Weights of a small transformer language model.
Size: width 256, MLP 1024 squared ReLU.
Architecture: LayerNorm before each block, learned positions, biases, tied embeddings, normalized queries and keys.
Training: a variant of Adam for these matrices, 622M tokens.
Each number is 128 + 32 x the weight over the matrix's rms, rounded and kept within 0 to 255. Layers, rows and columns count from 0. Numbers have three digits each.

# o: layer 13 attention output (transposed), 256x256, rms 0.116, rows 187-233, columns 0-63
# v: layer 13 attention value, 256x256, rms 0.113, rows 188-233, columns 0-63
o187:115075169100151116079160143089118156092155141054086127138112121105134153156201140141118181069137119131162144160161112165112084106117102165165106176099175178094102102139175168099171150075133057
v188:115149102098142117067102127134099124120110105155104094130119117157133106187133111174183128119192159131139130131193101118122074068154166098098164155114107115215166116147114110102127075106143132
o188:085129145111135100128115161133129145119141097095140145150167116113127066142143118106093186088117077133139212099063120111110138085116112156136135170101105072056117037167122107160125116122145096
v189:099131118080135145082132079147092078115110162158123146141101175149164060202160135122082182122119111102146134164145169179150117075206159175139107152139089140134067133103144111073073102158144133
o189:143213118157168084173109124131124139144124076064175094115142126103130069134102128115083106172098138155162161128192071037118152129131114097144201072140075113148179008095147157178113093126073145
v190:096072180103123105094157098179131114133151097147123116113133099097124097166150139081073108144049085095132174150113150139106133095129169195136124145112102155132084144138108146138136125130163157
o190:196167126182140130178130142162122078163088117077187135095135142133151100109124140116108060203208168167146123111193068091100147133171110114134135108162093135177178140120101130141092144124061147
v191:137129124104114098204128141219086107142110076111138143117169103169102126086114156189149174155218121134091171126150085089081126126041037123054155082130185127166120123161123116145105139132148118
o191:157089131092086164094140143113102134038168168157081122035113121242143174151137108145149189110112081128137138128099194165089155119124182099124155215051133120151105139206167148101143068112197149
v192:116127207140148122070168155113114114128106134105130153153151131095081147123125164122110178136066162143107151111153090136125080140162254156084150092118109133085066126188183119075095167112106122
o192:118164145145105043100177133105139135166063164178151159104120115099137093165098056115146160145144148116100117113074142141127159203166014130177129139115085111148168105168114104134165150145157109
v193:125063147137155121108091142160107153097105167136152110147164168138081119146085100139108152147176131050132078162065128081136052092097117068177151190052154109191141143133083140095127165143124208
o193:171132169178110112159100113145156133042140147199126142077108163133111081130083063117078073155151152131106097131122155152081154105111207153114089135124150176146124255086132132122133097177121199
v194:144086037097119126174130165187138135179110145172029069126139139136108094131116151185135130098132120176162105127106147177182132092153083106185049104121123138123121140125039140148099132117161086
o194:153100152168109099086110145081142110092099034111143133119113089117111159074161145149095086121139146125179151193133112157107161109106158123118145106112132120116115023047177164180170186128112086
v195:120145120143127146087123134112120163158157119185120144128130124088151094131071122091135136099133106096141186126098122132101114119149110194163110136153124152096137136093129146168134164153140084
o195:189152110186119143152128109118084123123107113110153132120123145112154166097092159141136079132123161144111095139194103098172112166107108100124152078177090150165143205142151126139140123128114138
v196:139097066145112182136145089147080148164169087180110229127070163196142152143110181135149074133087118104107089129113071175125165159129131134089165170134133153117101134170047158140168116170062087
o196:124125010150134116136141143137117170095115161137097143104143059159103134154129153097111072146119025123159128226141092143188138169132084150155108108140087121118080179116208060142141110116042181
v197:120129124151095107141130119164164135146134147208081097152152122131163091098094105135133152101174159136148146139075136074141138116070060111192086096218110120160101132045129138176132124168184107
o197:159144174143112194072117128096131162029167106143138156112112161130185170087135131158154119107119182136135133135182184149113114125058198087101111119132155147172086177127129156115098125144124117
v198:132158162102124111172118156076167147161153129148158141117155086094126149150158108145176099109142131160106152113177099142153131160134109114140133180128137108121186119122102104166147070096133107
o198:117085117118100130066103131118160122141153153117105101176095169144116153131142177121160082119137121161102149140114117179122070119085123099098134194094141177071106179154076129074128126101118136
v199:171181176095114134084108084077138156143187147109110248100100149113137204131136136126162141072127121119117150163215138210125094099119166139110136145189115117116163127133158116081071103108067085
o199:138121046081134090103134138145141148110105163074076091160179124143127071196134147127162130129079083132126137120110059138178138105127067109102209158112125200075130230172115121089143114107125117
v200:104108158096173104162130118147054107109146111139139138120183127141125106112110159092108132149109101099085177148128154103081170128132158195133120161084144117022086137094118144201062163195151100
o200:187159124145126134146156105106114098101149098084121135091090134142133171138174132120144058154167196133120119083120104096121123169131140051135118091155159127167084167183137147142143118089134182
v201:147114134105166077119098189094085156137121119179147063156112121163099140176112085131180102177164135139109105110067116048117109105148104081114198109121127130171150116103068152173162084146166139
o201:096130174133104160137144147086121194122158157166114116126103105104098144103170098134058073074183073136097188182116183145100112159094142164208054097099131072083092163132151119125102095136136161
v202:119109108105114110175141150148108151135094120141150168126081144180143163140142138113164187093155159132081141061188061098088210124099139159083161063093130145116158127143157116145128110186134080
o202:086137124124075068085125183120120154105126175143105109093145160112101150171143129167141109135158087114148154134099150114141123159148097088138150167088121065099110140200218108140107116118172154
v203:121091098077163160147110158197082112093120173127114168150177127130106112086105106172101172145148153173148132104059180176148107092124078136129050125105158118149154139101154144143080197141110137
o203:162153050137102117158105100108162102130088071123115153089180127067138162178091113086112106157074102077203124138161071169144151129120235100059144077113136108178095071089175165149179194072157158
v204:151114149185165177159217131105179166146128107157120113112165124156160148081064087134179092134121172167123169143116148174143157161108050168137103101156147138146114117116109138132123116105139082
o204:152128110121108148072091107117133118137109083169118123147119111161124175083217180164190137095095107170100149156127146155186189158071128084147135152107082095118123101180123100090133154140129129
v205:121111125131200128075151090055091140118111123155124084156071148173174104186058140093105097167109121166153128116126186136111155178177114148147141179119107128107173113097157102120178100135124095
o205:093198152132145150157107115152121144172119075123155144172127147096084119110201104119173167089105131131091139080129094061167118125100114151155115036157106021096156000147136097189098122109057153
v206:129155145165166098075090089126088146119126155111076195098109145182162171124150090057085169149134119101068151163172152162094149062087147166086204121169139118163133133121128142110154143201102158
o206:122111111122109081149167138115132122118174195079122114073177120087146120173175132128146162110137093090130128116140072057140138123121127080177117078106082153138134242181156138130093095124142147
v207:114209131088150118142136120204117108161123074132115141078112052170166152134130133158147143123192126192105212070108081240116160149091068144103148091176154129195149121154114149151105108165157100
o207:161099048106141118109113164086149161133159129118124135089136124105154152133169155142121162117098042131155164146151098124077112148096127088101164162119110151116106082199165145131130105056169086
v208:154121058168046117194108099098127091058136138140159135105096114176125068185177128173168128099160145145116101173207120054126120088074081146084156098103133113127170140138171113115243062144097170
o208:061147136133153116102122139127099183172146121074116157114169099137107111130107144140087162096127125140144116152092116134169142127142089186108137216138074140125101167104132086069083104123183134
v209:166130064128062170096111078189108120113092098057136107131079170237113072111190174166146092148148129159132090124125155105143075194096107094048135013104168112188102132161144107120147102134144142
o209:097091163082139181139119141143058188137118142142107144122084052208135127087094088082087162090115130151222123138162166161124164081125124160148099121097127118176082168087173112106111131129148124
v210:130121192179155168057138168094129157115131145134143096167115106149081107137141050059128141131087115117161115137098150101138142100130115115141150091115107116159074117081126142128165103129148130
o210:096153155120113139179120109145090161206103159119131107155137155143170129096134125145124104079131118139108153155156169099143137122117111110192060084108154167174165126196103134142100177152092150
v211:134129174118156160151174181168193152118127177133052116088240122078119156102162148137124156092123179138098149167148109170135084098097178108143082148079113100101108131154128128082085081126067108
o211:134091131109117072079145134108151063114136046139119096146140141108123072159123102157129126134134125121180105169037084150125189123167127079128125167089148154100078130144046113126159175128146090
v212:143095090173094103119132120169120125178144095144069157099135086152164102112143168157065132151133098144122083149066155132153135177129071128113119119132121139088048128129109171149122148117086136
o212:131086123127166151109130143072149096078152089146137122057103093205139170106124082125164105155116175143114086130134118155125146184111160110124135100140161167165087006068136160098139096129152115
v213:137138063136095166126054146209110073189170161150098154116100119090141068152152171175137103136145124160112101124100119168174130158090070082108164164153125140163131130122141125086114036101135090
o213:103074136150119120130129141076143111095098091165124122140182117135126117122083135091130148125055052136122126154177128148119128163081150128126175163138181185095142011099119115081136101101131109
v214:109150128092070099170149085110112123112118152186110177131148169140188098155111153142148136080129187165077158177196117130121153032037152191094136123193102147103128140158146170121101119125113182
o214:132194088128163117144153116115183141148089138090128142031158103097128038222181181141176150161122076171172192188153056145140150168138080112092176143138017062150139198086130084118137114171135113
v215:138140200174100085106148095060131171094148134120096144152132109111132156111103086097050205134165105129136100199087164129125086099139165117141099143119077136097066125107127137100118154130097138
o215:137169130102180132112128091150158085146170153137128095072125132130158092110109087181113118126132202146054086115103155085129121140130093141172123089124089206187177187109098143097158131179125138
v216:130167109068115146131120119074137140139125109105126132150102142100188106147159119170153111122124137173169128151171141205157091149164168109124116131139147145134118121121124078088125085121111143
o216:113147131092163112153123123165124128135109144118126129170158163103111096185137138100120136136122106138177163138157084165124091094148114123086157146139083076110158000079088161135134154088049137
v217:111190190149190140153146136113114103139095079099135056110137136137145105185110110087090142176129117169175160106149078141127168198112115151101177124088158131141183128197169066137145143156154133
o217:121160116133107134192098146147105139178106178150139099167142195092078129119136148102151167125107075136122125102120111108087163099105123100108169076130110053093173105127113112212119119101099154
v218:110197076147130166099100138191088135127121049148081127101104099127122111104118128132110128134207090153156169101130081120128119115202114102171114138079115125178168120113118118150151095158185063
o218:146107135133161143160077120127051128035182134096144150130175120150131133116039133157101177058114079104107165118057191093124127097068143131096104097105145214156085062234154157146150115039196084
v219:109164082078107179150133097129157088145139130144149196163108101136111209038140097146078076140108081114152132108160138206137149144207107086144102237135102135099159128156130100158100218101124093
o219:143087036118177117065121143142113095066182136051133156155103100138128135159133146145111133144103115133159105139060107163098064093139132173099153098105154186092085119101129109122143131030094110
v220:138138142131134150045127099143098158158121116075068123099131121168142085123159099082100177130154098129136163156073164101126097186126128152141135090143110121133134131100202133133070110137134100
o220:146136184071144145159074114118074115102144098129163094129126159164206117120062128136182182131105200163121081074186118077159135132064168079157122066128179146132111146119081219123144068102179142
v221:120133104092095188051111143200160081102114154122135040179118158151102122098076098216191105119158171145194064127128103138188089096182145031161117164106143110189087122083134129141118147086149145
o221:093145156131176116161118140146148170063122088188128179199126100102158047064103129098077166124086110116178155153117178161104128057122157213120114163134108182144147051113087153174129153155090073
v222:136159176143114088186149112039160119072070148202077113195177145151112115127063090128140124052204159122155149227131163138147123013147042184184053145139137127151134136127161081071127127104121188
o222:176212133193147116064112159146174115177194115082190134054072183113070114172164151194110108102146166140097146178083121156141164134054069086097177141090000129146125217125073116104143100217124169
v223:127079117117048073177179122147127166112189169160142143143129065117119146106173132134190117172086080164050152086047117110123153159034091098133148182135134129151148141134103183162163058181163102
o223:115124097158097224074161164079139106127149056125130108164146108068142125175177154137112119111170110137117145159095157150086089149162171129135083197134131165135070189124117076106069153098159131
v224:109116053054152143088124109164125083022146158114180165115144121166099153127198088145138131142069141134091135078147183122140077046180168170110126140048120103069144134102184132121160174141133106
o224:155074080105135032133122108105131147129149117046126146114150093087124097151074137129078155164169153081165155133097057118164164136184159161158110107135110108126099107107116147138137139009229170
v225:129094186147146095120195111085120109103149116142190101167104102141100136151099144064146102137050101100126139146056145098130143118172102163183110156087142124074133134111103163166141117149112114
o225:184208101139161159133083142154122142189131136147166138140085153130110142123153139135112056143194189167073125111138120108139123164107114112143078099172113103161122248151121094160093123179098157
v226:126163141112139138172164129135111170158109057135030073123124187140162121103060105135111090135127115172147140106152151216117158145174111105137107141187104139202129117113119155148112087126182096
o226:136132133135149174152135138115152102111114103124135139159117067105123150072186198111158135092160083140135160142107141137098097099080108110131158122111109120095123000124111124159156174132088099
v227:084149176049114120086100137090154161132169155133132100124131094057164115137173062099156165138123123098144138161097125115149125084139173142112169198096086145129138118086089168160108080084152188
o227:121124131113157160172099117122155102119176128139094079168134181118161089130107162155148077141152163201103165100174091141073026113139141117113118115129108136065160041104044144130040074181067146
v228:153164100132105108114096040112097141117195159120142167095078137129185110142104115147145172135162102134119126147127171121122071118053124116057189073248109106164109143114156150097069140166092148
o228:149113120110133146120174089123127194109126136120074145110191104119184133117108089098149165116069117134160127126191091103158101148097149141138159124132161136122131250087145149086130108120167133
v229:135130157079137160055142139129042193119173155109165165121127186167175126114137119134157114141124132123099115165107245105126058095104169134084153099124151058112114113095126164174085119121106169
o229:127130125122184126176169081114128148135143116143057119060097110124116097139175123065149102105120158133182148124192105152162100138098114134189032096159145199152119201135105160082160186122130185
v230:120045172242159067167139174087142152085153157203118048109144132119090173144073109115078193139133142069096094151083091067086176066138099114146128224095148139090148118099058124137164128110137147
o230:120126135159094111092132146111212091133143090147155130153133112118095165091189134162157134103188139081040120108056189090072106141134151124156128142151168133067113056176141107141085086198116156
v231:128136057113097148155074194191124104147094159168117150127159154122114133154155112130136134137164150133116096175127101142149122088085091096141085104109139154138119118157125136135113149122098122
o231:105108111119125094076136160116175099054128121114064086116151168146102136174130125171078131151112095126178100166141139163094150143154150119111157185090148138151123031096154117106118100151123134
v232:145136183212150119122147164112194198159155089133083120122116145147156148169079125088131181108151154087139081194161093189114169077113208108143142124175069142121091117140082136048133103144104117
o232:131140140077181071121166125145128165124128173148110046134194134125112109098213130141081094078131108086086153145099121096112136117156081124158086104141144123069178105137136124171120172214083128
v233:129116075088090101138076102172121147141134124171110167156125119150137108150164150158100094144130106152110146155103158158118130093136070149113114129121131152130118124131120133136121090163129103
o233:134133080119172128126135169094151100081129107086157101112128099147109164152138158104103110134128095152206136147164080169114117176122155090091170112131105134151076010084122145089113077056124160